Weights of a small GPT-style language model, trained from scratch on English Wikipedia.
Training: a variant of Adam for these matrices, 99M tokens.
Each number is 128 + 32 x the weight over its row's rms, rounded and kept within 0 to 255. Layers, rows and columns count from 0. Numbers have three digits each. The size before them is the row's rms in percent of the matrix's.

# layer 6 MLP up, 512x128, rms 0.157, rows 95-149, columns 0-127
040:128151121168089066098113108079135126127065111130126137134082145120077094197148137120067137100101191101154149140128200130130127103130190151139075117152119140104082113156165123116126166094108092081191103141121152129129151144137155131112110084167153117197100134161138128151214000142147122152133123159138127126185109161162132131152137117123147143138168073137087088178096094137141105130103
138:166159142141170149117171121081166134112150134176131084112089133134108155168151148076098062158146168101123136106184117115152212107139094158097181086134134143134165113099177065109143091135083068142208075173063173125168116143120127162112103103116094100140125130119113177104155108164141136110146094134157148153109117094063162125163131130093163048138133145066112113123081103150144126083114
065:152132132189122112074100149086141151161101079136123135099126120103131073140170181062045110127064135121157155147145226127125161095125133113131170124149085170065114062138171086128129132086120151116156090125112144127117138134124124158115048174158142101194094152123137131088134091138115120125150080138053135129098064143124150149152158117089143117126150115103124160180133109083157083070127
122:134152081148095130108172105142102092188118065094171206161110125145120044160163144126132164150112160108149131111156117075123120154170132109198113086143120119090183112121158099175108146127157092116138119154148165108171133102071067096141108138159174103128165210127138118171098114065099121202178112143119141149126148122145094148132140120117094114145178145090110158135139130081151055138179
139:138147051075105086132171114119138151137152124169125194101146201116147123162101121111128106159071087126153116172151135135200145138146163122142115093121135188130176121167175138164166136121180119079209107148172171145119122161144112125126110048144114131120088145165128215153104132098154187118127144122128130114131150102105154111146110135110201125094202146137133147181086107189150115124152
122:096129095151139078107125164105135147109128110103134134150102131189155122133124156074094130161164097124118143113100174103098159202158103104127132075150091140108136149104130142182147125135163199093131115136067118122105106109119171144134152122140163127152157140152108170100185124037120142125137154138114074132161138114114138081178129140068209123119102087031148141163150082188161046098159
151:097140129157031104116092158053163147120106080183123181116109152100093133134128087122157124131142153093117191208101135171089156088127158159127225154137057108137117145160099109154158111089091119100098128121140143137081095151143195125088121158123150138173120101172122102103120090103136151164137136111075127168162059140148180139118134142147138129117211127137171131120121142110089112158121
125:073150172144085132076169150046095101146183116123163145091117157115088086182158117149158159123171164073191151130120124106158166145106106105153203151130144128105098106092131088140137081131118114130127117096084140114176184149132117146043117148113090127139138118145131145100146111117160129141134186181104153163199126146129094090126169118144113209117208092156170128094083121115115126150114
049:162182117191113095066162129064103173147173110159135143163117136127110162192154149114130117131099126188156214171168177120145124095113117094096155132105135175117096141184132140180135112073119113100138107152112138122164140213096119122114079135196130108209094174121129119176181091122187164142099113130121148110148143165090151126158094146132126121127165119122153144151177062126105095125140
040:158156147165107122118127152020138143117149068136134134122086133134094056126140154099116127070106155177156161137132161161147124117182168134104158133141127164148126125154234144129172154061129091115106141167127226127113132192109100133088107138163154114127122176176153129167148097103154137138133125143094125116204114182075116138132146128095135090113163117102122159164117075127140066141105
145:133143120121143135146164156117160173177078097116116168135150083196109081134145139096101129110103113151134179108129092152094133123143184132133100139134143136129128092096127172133141114087164135121159152146097109169097119131081204178140089193123191140162120143197139124198169102083119181167160116173069072111142081089142146102096130097142118104064120117066069102153093107176163108135175
053:163138098147121107111138133120132134103072078167159175112119135179106113152137127126117127118115113148143172128217171153116128122108164128134151131201088134093096131134171123123143143092141141078190113147107215162142123186134138154086089141169117072122060163151209162157193084175140090122157177168077138119136071176114136150154114109135125129060112091091131120151131093121135068104142
140:109133147211145116066116133113125081142126146151099144150115147167124077149160113152161113144048114138134135150215103161163144140127146165088140168128118138106063142151142137191129113136141124149104145132066221144119115128106182104108096130111185121135127103178132171129147123098147192136107139126052090141134073116113129102138134164183147106067160155158123096116112137121071108035139
144:113145119162122063073149157027133111066090120144078092095112185144126162153160133127160124095152121164168147184125128162106097150182129143096108111119174177101125147118117173178105117128124130111124084134126112118159169121093113187125158105141213120158091108115097077117177102097100173129118159091132162143137161127061142058126055061127130133127107089143147163141103122144100131161090
122:151144080141076090067210147073147075161139129073182129153071179167165131129129109128123147145139137095126124119140132150105162123179193137140156124141140126086123096183128056109214108147146094123181122153100138158124154118055117159116149132153118097125098173103131166140130134147104119182113111175150134116145126113132144098150119052111137069082185181106123134139125136154144053144088
048:127183103151112080115132125052135113111096096134157144140166127178118124164147139109097134107067107149182125140139190151152096145119159120124144133223113162112125113185191104128137128051116125074179129111109140126150124150116136197103069145207132065150053157141208142211160108165136153179122133154114155136089115174128137130167103115116127128092157109132129119130115104149139105122151
120:053109123099053099094146120079106135119106131132180080114097170103153110136156133079120103100155137126184158142134141195111154112112137179105147143156138111111142154212133139160196104134096176114071131185154181145138194172137095157143126133166104137149142114079130145124162112142135097104129123119102162088137085224079165106147148134141155173150128091144128078183103110180122086120140
123:122164092092086108204049102108155101092115137167140150129167093137128157174127157091094093085096142199133091139108152150148128112128163092099132137161134085173169078171146170123127152092150142120202088129141105172194153128129093167130119152164081112153155122114086122090123145177105106109112123159101205119110124165134170123124126169122114161091070117135080096177082090176161149086148
132:117125104139179125070107162070095111124157109184155096119147124160111135160132105109154132162152073139131150148163127161089180179131111092098120182169155173080134146144118146128130137071159122124096113125165145144112126134072148100124025150129130106127142115158161091088117080096151137176136132147053133127118165106150139172220167122131148146079077183107104088190145137085159096140189
035:088163120169113085107163178044126142130137097141156156145132116115111098146133122052135096156119137151136149153158133129114150161176151124111186136156058135138099123122218125162135121109123113090169086147061131162117150139141118138075111107192142072166094227145128161090154061128166113145155136184069165137129114143142140133141127132092129140105132059109154158142126053123134086118162
127:173130127141088155161094121134156083156135130152158124188152160153141087156141127159148059179081158133144196178098125174209124146186213126100182175179120068142127076185124098174148159056105130116112136112125130157151132146105121130117102062148091123145133177153134146094122114120112138174153143108155184153196108147128133128167098081107113172146118130136108156103115138155123147101173
043:135191091193140083064122143058149164125124116135145112128123145124154125148131134084121145113087131116149161137196173144076109131143172147119123118185127171080133158161234131103169125073114134069148111149133171150145148180153133132112080138154147060144118146130100115138148097096135165138142185211094126087155118173135122112145085110136150126077123054093157145174169094125140112152146
041:123135153127085104139126117060136137104117151118129146145110093123146057137146144101102113146139166098185192122144198110126170104125126166145164131152097189046118095109168147105117136086127130092147093140139196202115155114145135122095092137155130100125075196146140171150155070142138142140170148165091165162179106151086138143143141141143134154094168043106143123183070118159112054152145
161:084141159179135139149087144123158139109119099166113134155148126144102055134147140132177134083107085112103144099099130136172115104216150177106159116138097192151081121125176149178168143123143148104168104206099082233143103187186150117123058150117153153161119153118106150143176121099145144097146142139114158178163160135151115130163093079152116136076169090111121124089119074104137127127154
051:114142103200098093109144130111136157087121070151118141092159137149114131177137130090085099162073136163154161146154224138168150126152134132164177108151138166117116131147114120126146127057135137079140095131057151192168139178137115091096109129155143093121140179154115138072157093128135112163189148154090060150143125135092150075162144147097074115134159092121127147172088061122151052124113
121:090135075081136155111137193114133133124147137111133151050119127174193108122137120087112101112064141164152127144184161209108103097103090063130147112147114170132078146120134098107168105097158100091131090109173126105201125115150083124103154097128080101181093132142146139155115126174151157106124142122108115136135125149133148115177055097066128101147137064165122125152085066132096057089132
037:104134127148127132099123147086157068132115101134151143148078111152117100132136115123119140104098140122126188171129170147143129122110185123095180133134125135089128100145184104148174181110121100072153076147115143203165115145118130195108109169180171042166090168100133117143173037178158147154133106176124093107170128165103138135138106139140103122102161098064166108194138053144127078132101
045:136180132184098082083157116074174095160142111153195154136133145140099126171131166110095123121093156115170212129105180156150148097160132133065121108178096171102118108156154130144159135080168127037189120149124163146145161197137150111096107136127117097136096144140133152187167074093161147155180135172108162131157080157125195137110126119110146143128151114070121098121131079172129092124140
140:136156194115094138134164131136119179069131136130095103100110153127186120194171140129078057050036114160127142176138143179176147114116108093120157138130149166122170176136131142179159118125124130121134141126096181124083076180165123140127130143150118134148125102129191110106156126190134108082126102146094147108121135131097117070168134120174092110092104136082188078192095077106124114154137
048:100159137134162059132141105071154102156112086140140156170155119165054120147121141109138117089137118137178148216149129170132109109154160142128147091159100156090099135115215113233139154112138103097199090157113124147136191146130083142122106158189131082174105156155130099141148068166152147148135127158102125088172123153107151101123136137112137125093189108068137166133108099096156078125124
052:139159120198151108124137135108132106150102093130114145119121141118087090153141130135120172134078127134217214183190160130138159138081134131134170077207103163098115099176199117111171137107128144081149090103154136193136130155121110145142106163144149099168096196137158132192176085090155144172160141149136130126165063145114149149150114122157128144120133152096159129136103091178126091057110
042:099192115138128017095154125131130140114102121140129133147088164142111079186116161097130129097078139147150152150169171163119155124124153131104124156182128196121109114147160118153154152106121120072128070146094167166130132180140160164097122161149163101184057152136139128144164079147151122168140142124051162103170055177106182137170128134152143103106108096129117165137103076154085070101126
044:131213127173114021105136114137112116139133128140177129158091156162114114179137148121099115105059123142174186143169205157124195121120149159128166139170138187124108151145228162139106117100112125120156110135100129115139188147090101151084102128136117113141093173086130152139190086092135143174146131121115144159164112162133141118155141130101183142133157134084149112150131075131121073136190
112:188154047101090113145074134101070117085130173118131113138196088130091141144122175161144137074099087185154109118116110181113136140122147129139124141100113138139176087116122118093134203114086161136221088094155134157158145101146107179137141112138119150171118173119102172123149133127116066090100178129131114109159118126161127153129116158079145172116093093128090120163148031150155119069143
046:138127152143137094109151116081131149126107083116127143113132146136071102146135196126110090124147134141204158143134165148068198102164161069156125130141127208117112114122194143116112120096127107079158142140099129174119140170112119077063090162173147071195095177140145173110203043138151126164157116150089159133169118163139132123147128136123124112126169112093123131128107086125130031125114
043:148186156184134110129175131070102131112113124129144144112111153154080140174128128107108158127115161109172176135160211143155123143121205122108131142152099147146112124162200144156140089083125122078174066144118147142130145197133115167070111126200134111160102172138161128122229078155145135148068092150120110102156114203077170116137126116117139146116150088125158143159127063118121100135115
112:172148100214154125161142125054163138114141117146167159111146110121154094131169173148157139129161086149157150109187170179048106132194150182131112086149058102141165129109173117148119140126092096148169116163106102168091107194141112094123125156131158126163145192124125155180192110095142111135146143128156114080120145115155098121177083144110125094152103118147088154162127093129160071063150
163:122160095119082112101157117132119118131153117168124163084106143116135146153126115064088073127127113109162138125110127134179185188134108174082210099220102116125149172150117176135162096134152117087177124194137178117083148120114112191159091106128138132112106102157089173151140088120156098126139161129123144163106085125112191164121110107063142056139171117130120137123070122101145102046098
060:101142116140126059097138174080148139162111068137168152132070133129126095165142173106107149121108134133178209126162132121131151188134153122139155087175140160101119126138213122101198138122133136092130109146097119150095144152112117139124097177165143058163082207096167112125156067143149159155097079121127125124137123170078130131184138090113130147090163116115098130164089118147151025125122
138:097127096174145093058113170118124066103055084128120169143089127163090157156106118097138154155127107153156140162206143120131149112100159155141160138141136174139049123156116147172154124141104134173132104151132113151151151144059121183069115126127124126126118157065154092128123106091194195183141218094069182164137098147162122148133121093143101142129092106166151100092154109113113111108148
066:143153134191107072068149109108121137095122086145169154155091168142070097186189212132115087105077134148147145135131169156142155175164165112055151146167109143084100100137150131148168134111097098120156137159103146156110124153128131175125107127178171083146116153141143154119161019132152156138153094161126120121166077186098150133148126120073140150128152125081106129137107079118118096059119
113:119148103090120108111124123128095124156127068119183115161129162130083114140161232122107130157133140140127158101147176123145105086169128135120151138116125097122092097190128099158196094144149119124203108140168219126170125138051115182132105139158140101123122126085141129066132102119075147162144188094127142138135098148064157097147123091053157103135118128074110148138076123190134091097168
134:064136072100153118090087105134105105139147096152104177117145104134159109157174187126130101153118052106175177138095129080113211112172126099140127130146124164105137158203130151128132128101112157125098153145134158181171114118081199153105125119124148116110154129207150138099114066144121132134129119094087154136123149113153061063078150115152195130090112157150142119092098120161185126059119
053:144151116119103108093133135030063145069113112139131146098096127138120121172153124023119114112086110139138152134192141128127146174130143122104137130182127169116103111178180088132129141084161140130161109160108160142140173147166110137095069183170160092162086139105149130115122081128130130133146203142125119161174038197100138143153112104101119123098197104091128125175146106162107089112116
040:099188105184105064061134132085089123127126064133172093120087101126112080129173157083133107096102134128194202141164247136123165101096137156086122092126113146136114139139206136129151138096105102096163076152131134140143135187128128126074099116177128132162118135166137159124202064131135156150166138171135107138165134163113177122132133126131150132068130135115124092162144125133147122108100
127:089158150132140163073092138053115157145106096109140123123162120122069162150164083127120160131109127103183130136107123164147110113166151190065123159129144121133073140157159142077116142121086118110124104209069110166146148118106119106050118119152091028111109142142202120118131135062152141118120090114140073238159117147095133114171146151115120143144082113129118106117108116117165099142100
040:139165126198160106119118151111186145131111099154093158101134158175169111222143157121097166115101136119160149142165199151139158131138188123094141152144123159161124125129207124126161153068108121091145125191115167149124161138146122130124109152166143059146120148107163164131169112134159137197162092157111196151153101185129139141119125147107122116111153119107152138210137088120174029126128
038:131215110171118076118155106093132156074140068134136121131112163151110078180121163092101114113123126117170210159175128141111144117135130116094145137142082174114118124098169129123122146103122121051175073160135167118116131164118119143026057124153167113116080146158213129128164061130146150131173090143123133149144128162068117110119116125120156128146126108115106120135129056115116061164135
154:099164111196115103109130096088090101162174129084153147183143117141121166153116176148113159072062169097135198145136129074100190132159116103183113090168161204143122128133168171127159144112097102143106175124144133142115122143084134117132135136115178082184143148111110133095128062149110102224195101145134153139102131123075171124166172183093150117129161148106131118143153128151168132143155
123:140130064160122116103097106118158097103101092127144176217147122192090129170115135096143115133133128184093148153160165184087199125111142118141135134122076100106185112180090137163159127055118141094162085130137089164171161172141130141118158146170113140125152139113119117110134109090129113127126161202065201161123159180149134175134146137109168152111151130074062125137126111164162139097187
135:083150080191115145167118132121136133118109124134096132137109119182121095146122183102147157159150092148130138145108141204132137134103135120082112119117110161104047098150144140159122114083136140106157056170085154175092106107063134141122130090141097095115102120063093110122151100115137114145129119084096086133125140180166150102130150128103110117121183216093088159142130131082087099255168
048:106166119141132051053129157099125089124116102147143188179090124137121111128158210138132138123094075166190186150174160154124192116143129177120157072165124179098121127166112173167151136087179125089160096137117133150126121148129130134121063145170126104153098147109136125149157060148117124118172102147128140139214113139130143113193131133111136140099142081072136137171120061134117066130129
147:067145122125123111141149114128162118134145165125143185135138173104126064123148090074095093095108068140128136179123134115194138099158161143112116135127143151106126072119112170149190172100090116077158115159126116197092111207061128115134055194134171088157100120145110213150127110088135152169099145186139117100152054127118159113149155095143103194128146114093141115156165113124134130144123
144:115114139140159131122145110084058117111142072192136159087172116173098066162189109135136126177145145156189167159142146108118204141166090087107150158183123186121180159187115155128141133099159137119130128111067118131109138137137087070125088157127140108141180140184165055115103068125148131154142090127093124075137152117157087148183124150114124126108084117164164148161125091150163135162173
042:126173184151088048100148133126120144116109107148112198150120164104098088127143154125078103135106141141197188179166179166132148116153151147132135126162114151103097101153144149176186103090119118066149110120112149167153189158125139164109065137145117037146120156129144135139163044132135122094161158150126187105160100192153186087142099131092109151135157061127128136159112102119137116113108
# layer 6 MLP down (transposed), 512x128, rms 0.147, rows 95-148, columns 0-127
041:138075119105153191176127122228148165128115176105079122155145157152100126076123139069149110134116119141105067140083126133117139099099094134119112151064116123092119149170081182121131134119147139143056174116112113138123142078107151132074113157129082122112111151142119102108090215137130094123107091113084116138136112082129143158130185242158163108117119138146134110108148211128080128111121
130:136097109131177110156171132116128148104132118184152121104145093109098062089116131152134124057122114155127128142162122152141078145091123124102151148156175133178120106140163119109051118113142123096114167103087092139124150070086141112096182105167151159111138104068126153085097107124074148067065125125129093177092143120078155175142098122099084153152112206114159172174187078107150181082176
053:126158133082094136068129145110122130068081222126089077180150124124144179120085083130164092131150142182131084123070079148169128173076099141130127137124142111146127129151097136166141156171156142173135150102106120073099123154134195083109160102098119135036130091065081139127178199115153103100089131165096143144146134117148111096055092146137135129151168093139111122129156099111115140146145
129:169110121103133153114080092127099183128142139092123119127134161131151112106097131150167092135085129113064056109155022146137104125157170121106142124135185091174150132106091146175120173214155065175127122075098132117164101100132171163149090111128118100070157146086135174121168168137103152128159145132163122125158123105097107134078188118136113079105144148159164137107130173096154110169203
139:134130180146104098106127133090121164118150122186151176167097138090170103164135082131118176127086096117103104129144021118076179103126100147110155126081099083183145160070058148127152127189192142113178137146089158068114139154130181147135089111112130126097159108145100126081089172118118113083133141134147131155109128106130131138071128207107100161149162160071113129112127122165111097079162
131:107109119104156135166169151117126154103113179082169134158146141124148152043128174080116110179148127136124150200099099050141116125108124108085103141124127089135141157173180068049120129160085136139094145137137111128129130132107157115077186154119099126126149140119150139037106151100099062104105062146102117092191173094141172086160120158160120070189107121119141124150155125109116168117166
146:148020106114123084100180156165111201086150121150132131091136186109142112134167101185141116077124119085139146121143158174159129147125165112138109109130117089133068116111110147095132141114168171184113152115167089123083144190143117108166105124103184110125134099117122098082059108131095107081113179118151111166128101154087179206124119166175118127110100134121193151180118156177142154115104
133:111169159137125075136119123116116133087102180074146122130217191132153137170080155110149143208103146188149145120145126102146132139093132153153124127183100105136148107109193148134138133112142132119111149173171112095109151120110117158128119086100123109122171157091140190035152158135109105109130128125119067159152128190114119135140155123112113199121135146182045106128115177069146218132127
041:156081104086224185157133175099105146126111122082105092173111144204136126112110144110159128136136102156087118125031160117088122099136055107122143165137113175143158155202117110162077135069175195113117101129116111115110122120113114127125150078093052151124096084137119104114153121124172098141149108177109147068080126113168155151091092120137143097147110144148140111138128114155176079146140
024:097126168106156135088135120131138087132123095113140149123117136130138152079108051139134255165189111119137119182146139021181084147109109152136108130119148146117108135127126136137121109132145154117073146125145110167116151119142108119154109096131120157121115109074139137125025077098136213150149153055162107123115089095157096126091116130134108123137125137125126137101135164117176169142134
148:126094112133174178105179093129152107156130087085120159104120205170158075098137079082068141119124098151173175117105196160126128105092133126078085067127140088125141125161125144125126133081142164096112158142117194102103173143099198115125127195133154135097114104127067146163149101141080101127154119100099122079098111080096134135134190136112082116089133139103075111125079121178172159095102
045:099168178080114112144096145113125111171209132143134117122136115085154107147112133132105137187138176093120118048114039089109137131128104131134114066120071192185131154122100130143115130173228155224114126126141127182123123091131166125159052129126114146128131100143106124145113154118124117138101117118141113124120130125128074100161176055129180109144096196155098108128112125138096142132172
139:087121117142167159111113150104083121104155158077103134150152155205103084101106084120129141104114163155080130091146179122100083168113137161086131167120093113114078120136151075122107092103099129205119140157076111079134164107129168057124093069145124115132125132160136147093140119090115087148078068103142148151117119200171159131133209142153134124129171150180082099094086109139100112171193
134:182112166148076136119119172133153136111148103128103131109134094171146166168094111102143096128166072108144199202068129087089080141127143165134063098124172159115135133122132106155122165161118139161158169156115103098200155076138109104114200093134111162116169089111073140157080131150121131139129121140136155125173086117037113167085109157097129134168183125176107166116144083087114118177111
127:154136156110145118125125097101071188092116171118106099137142174107097167039121171107145097141130105133141066109182084138115120128172131139084097086118150084110152136195081096153142125198172101167135142142076129143168108132078108099123160118123156109076179082143138126101159192095094162127193127111122176127111137130104121121089087120132155091109075100191153171104130180105168115077131
060:165113089117139109119120085192165181128144137149115172123159131118150103127138147166143131157138039090119079133143065113160112084104113095122156090126130102152137125062111128140131085157161125124129192088129080146229054101132159127136142119102056085104149098141121166095123166172176124071125095116134129128107115132128134092098124193223129136066153158175137145102129158116138117112140
124:180145155051173167175125047179149172134085166089134147136146144154145146125122151162146191128107109133100097147015125137138168102155112132149152075174107160109093086161151094164117114154113161123098163149181137177155100134105120102181107125171109099098156169100124102153098124158093099119158132129193147095088124140145156127123117154108111093098130208147119198118140158101131106140098
126:141165134102087121037189123112092154136079140099148134049152135113159100122138135117092093171120131081069126093093100113183147127107122147149141053166126132166048155127107100117146105184126132139128147126114129141132127107138116124235139169083151109135102097115117143153113166109127099101134123167161117210141102111156156146168130099132115077108165083174104186091144160162127066135095
129:125074119114168132088127150153104108142140160114136138080134103094100113172133129150177137177181086188142072189123103114077111114172165092115191096104092168112127119124155102138062112185144134175175133123119143147216144124090121098108152143096138086120145138112152132079137098124156096169112114091119065126228157173069149125118149070148118136085123117122064080136154092150122115140127
031:193128153078102030149157132118148158099122150105096109164105136104216125099152175125057109189139153073125125136080137145151122138137090087129162133132093088138144114124143135122126124100162157139051212097123136068140098134119125092119102145126101139190122133101124162104144148187152040133073102096159131103121070187052143113117152126127144132147153146148122107133132148123086118138107
126:122107153172104088119183109137134143141037107122128097094150128149161094147110169161194109134110124070138146169154133101137152106115163095099099076129182143114146089134079141138140167077103142127131167068104077169100162162172133170110107153108116120128086154092143114155164164119150067166167146166112163107127175198184089168136159165139069121133081114138179181138112159145067161110124
031:137136078145084098076167139117110187159132084201098160126146181074105203150127178125136166119136181120095110186123104155150162189157144100107122101138148154102136129072215086147139132140156077136155116149129145131130134176118149164044100095102132178070145090095175117093182147098164152077101141151106179060135099150128150157149158147129115129111135145120127134086139114129125089129125
034:128125097149111194131113155117167093151067131147084149137124089182165153159141129128172106101110126127092134150145185179122175136110065128134146071159074137126183121150091135118129143115063148089135105190121113111176123176174151131094082166181067134126125190178125159145135137110163069147101059163135047116125170154169134135142184126120166175134106126093132116141134124113184171144155
149:134129107118152146167070120098176108120095114123160146090052130155109143186168123078182116144123089104076100130136081083145105105167150144120155147129122146102129123133121141114195126170123169104086153148125052150144152157158061113162149154104118219089179076161090116069139153186079107150104146123145163177111126078114105141154073105133107141177130159163113162080162159118153112126166
047:102094104111139145197130087146160147087098100149161100126168123154132183118074174115170109146142125086128070166130096151105096144097117138116080146089035129142113163124141197140134088117144099133141090141105081138099116150188140120131135104117182128136143096115113129164110255097116087144100142161072118111086118142112143112145148132097164066124124128091145217095135143134094165136124
130:085154132169138124159159134114163117108104072123092152097107122109171166084109162093148121094215105113110100118170103125122119129165159103115160067167089164156108117111092106143154117111073183138086236113164113112133138170072119132130120162147092109118124117136119156119183164141160078127078125161132150103139071125130078162154175098104096134103117117194167055078123135077110166098101
022:081116177113133114106102158189200127134089169120100149126129113147191126145123137118104087208123128080125113163118121125055124109083116086128153169096129113112069124075145100076109093122180121122108195115120068094135205105095064125134150171132132116111082148107130128132106152144096066118122073085114143157124134143114119110086169086094157169202087095122089083139113149134148130143086
043:089104116116116098061144044173110149164120121156140135182081146132128095122152169116204123172148109127115110110109135130123151140096135107118128130169116101146059140121101153166155152124145111142173116106119044103119081155057160107139096134107169089124123188158161105149122111137147117121136037128153173166191117185136159128126049111168112099141161146173075147133114116071097121076107
140:141158136131189057143180114131100152206079163149134179168136148149192165132113150159087115170130139103076134111125093115117098132112130125127169146083109165167095101181114148131092158135135194084137169103161125131154127159124074094189147128122142112113169128161055141206098096140119123114075174142105135136096143121112057133105167112124137117060060156094156133120159150155144177155124
039:127155147053155134228077141136101144145115111140145084126113085128135151071159124161120122183160114080124116111103125125076096153105078132125087131112131093178093132126067186039088086173186178113130128120173120123135130098078157078146168159173080143134154124183151145134120102130135108117144117149107068188096135132128116103141114124162147134167058108136138157089137123185091107142158
057:255104213085152146206093074171185109112120140142191136127156141153184141101116093123115139155126125118144140122135169132139076106139096145093145174080161136114121122135057118135101118123110163111104110158092104159124125146129156117182164148146105094166084143109132108121138088155113034170123113132124145155079130138092107117123128130128167102140126089121107143134051172125111171095128
045:129110137170134146172205070150120154180127092130164172081136138138082120182153132134101088208094112186127070141125098100161119154173203097127104107181118115088162147119077119171134157120146129120196101133166098155146101153115128146167120138146074109136179161120162170148125178141084132099095098118123165121162156145130178116116110121119140085135196133126134088149051084147170134132086
037:141127255128123145124118116130152121074149143092111145059020113055196134156123127150138109134125125069107164135096187138145075082079117167061109122123147172129114180115096111124107112157134183051153142161118128111157096117143140118164134125131096136135124127128144162149104089127138078158172151098116167071119112140147155120139111094124143114128111102098115119116102098184127149175092
111:127123142105115063054162146098156192128116086082131134113135209055115136107143152143167138169108127097107131071110019145148072179079111102177078132115125117107121169096178108157114109144088104155088181105128128099087115148077148149170139114107130116083143144109144096122104202074128140111138140120145055176117149158091135080144143097130123142100113122136114149122126085107094122099137
043:129099229135129073110078131146150133131154141092106115132066157090177073143122057103125142154119127097136145100087076119111117078115048130064143131129141114160111095100127102151050104165143155138143077130166115123137109076176194110174105103166116106124077113115142106097118113146135114082138127076175163133104090122130092120159193119133079120154137111107134124134087114111043163147120
042:154142164109124099038070149091106153125132131131165084122088153103134107091105092111121162159146103128094102133091145149151114147115144136066116128135167178082088116120127111099169110112126138091138134145107129113136191135116145107193105134020119154091104059147139160100107104114112114057144134093098178130105171114168152125136130136141203134114156073130134175098070115234116137147147
118:140133156119166140126087090043125117089148113129092109206163140087132180092168141146143139108133111124082138142199160175051078137083112142092092123108102124108171092107098074091053116199112138134168178072089098099110186183115114149113129131137155142135088161130103133134170185155123146141103123119139091164131108115117107159138090149132168185095173072131163136155124127100154103111130
148:154125141075135179107088155169142148102061152062114113156138124122134086123132140128100142115144130109103117161153088134130105089126063133149109113133111069119115146189084152103179174128161119123078135093128159166106160168152099132167074126182145196073151133124119135104147105126140170187114090112138126119129170159164158170128150126115097102152149174120138115115166051043154204079194
060:144124112090098125105101084096131190135138130146141128179143149127119095106165130142128075186176066110104019118091075168128066117150124119112129132133121128136147155098108178155127105205157057162189145115096134130164108158107147054208108120113134140106135111124129164146142156127199135120131119124148106092137096127120084109119094144145153146167128130161108160112134137058164076167196
134:106126150134124159185082127097116155085114101139197142110190157076105174131128120151191112185140161090154125080160110161136132194156110093118145120149136168070159114147055115186098146113103191133112049131216172173091124162137189150156173099152117113162195107123125073128190177142127177104122148118168108130106144124163147125134119131135117100146122141109146154128105102103122133151134
065:149111119104135124136139096134148255163125147121149127125138161117149119095143180100104121144060122101092125097131112120176100184113148123063133020148139136172140149084070150114110121155141088130127125092132150093151077142123171111149115100088120076087137118139175115135180103167218132092176150138145094127101103135099142160140079128144194109119093161141102187157111174127134125126125
125:166139160058144170143140071145107145153168131143127143085167195151166159066160157138105049177115124079121045113149087143149040130153146114100149172144120089135153151140133149137125128169139046144133074111082108135131139141081150092177120118135098058084136111125127118116191161129116129104149128110126150141148105142094134098123128114132180120116103093158119118124069185087124100079171
138:128142112070112129102110158172120198165131134167082102078131127143139174104119112177170086109104084079177102129153033142143104101155110142150179110080150119148180134111156090128128138118109106194101144113168117136173119118150138159121116125110153136149099124130135137123128072081129133143094124059114092091112154194084089130037130078198123154132122151081099139124109101171166160171081
057:132142160114167124136136103108146126127093181132125101160121147071115153123171074136200070118160076115171105174112132153038105117021136139118119083158124133150139157114156160128126003105181162140114140097105117118153119128102117140141140097129127149158128113123162172185168134188166127066151085112144111080106081155105166187132086163144109151125103148117126132158125132131143116166154
045:101137128182103109106091126136085088089118139116156153133127140124140084090148030149094118158209131074137135112120123204112087054159133141110125101119153149146085082123123122117117078169122116124128097134194124085115124182138160120185126193079165146135101157134112123202125125137093145134185135117161097105099044130162140172130076152103129120119104129129061136123071171138126084127117
129:122127115119150108109232096120151163143142126154137165172113150096144114215125181140125115108148138118125129105103110116141135119077145116146141101105092161137151101100081135210099091136170189156108126140085057152126090089169145085145130095126117122108151092118109126161125166151096107132115139083114178123086168146132125118100194138179146132112166124226122142101055088172167108197147
032:103171153119113116115098128107097134117160139055143080096124124055116157159080138109155149128128083090147109151107111076135118167114057056112137089107127124149129087125135077119119089122150176120144126173127120119089042120159087120105131126123136187136105124117145135115172150178070078071112071054195088093115171120129143104126124149168103124122066123136166156114073100137126112147057
037:068150125148140144136066112132083131130129168058148137151245126146087171054086135130150178125136156154149132104108139117084122114132099140095111165089113091103091117128144155167000143117126128087141157058137106091102197117137143101113126120123161111149152107133139139136104140105106159167138210140111130120087162147131076147101127119108123111183164179119124113128139140071126164139139
135:145127163115160171127126109255121161111151188127121138116152119122142212062168133147123107058106125076093132161156043136126095148123144113140060133131115116107094061159131130112162129161155143112099130153102135088131121080179118172097154154134118210153134091173110125107111130137113092104155133107139139121128154128123168082156145159144148147075180196083123124134125133117099163143125
130:147101151128214099179164042112122135127154112148117166151121150119151142117132154123117124155147121074133076157111130110123099094087108106162184072125123191098145168085105160124095104139124072112051073052103123117094080095133092132147108164134163118192146113155113108160145230125097132193115132160173128129134132147117127143119170144135141065132146127122089112211128152132122143124110
132:130136138144132105175121107210115102145149158143089121121149170147179106118117145187102107174133108186069118098118134143134093107133073138120079132141052088109115077120177131094141132103096162140065194133083106108095154135100111165145156128188143067131159047138122147133109169107103063155109163168124107119191137153083122111122141156112126176120155137131104134179083180078127139111189
038:208128134120084104108244128099131124109142137095113141149141145137124131126164184163143104130122085101118125108098117166150104104075151064014082146184066107176123124168170123171131130107136119144112170107136149128128098160113124076122135089126111123118109134113090123124094142132150154097129098121152082067135122132126158158131118123178135211130133128148207058121132136130186119153172
144:172104132128087146114123087217140156148100177126098143157189090096157057109137139123126190116151178118125107139057054134143126147099049043181115162080114125124144120156117151117152182131096081104141148128125111137111117139142096112150165139067149177082117102121062128133198129114073170129110159097124131102112183138118111120112178114122109146134147194146134130135133137106156138168158
138:114085107100153160116076097114099149152122130117137129094161125133070103093132161171149143173197125172160085087113114073132120180160145153147128134098093195082130121144122129083106118135132136183101125095113126157150195154091111081122158159123125107145108152149148175097129147101124039147125098097139089103175158138055059159138147057178161141133088109181105116135097116214130136107109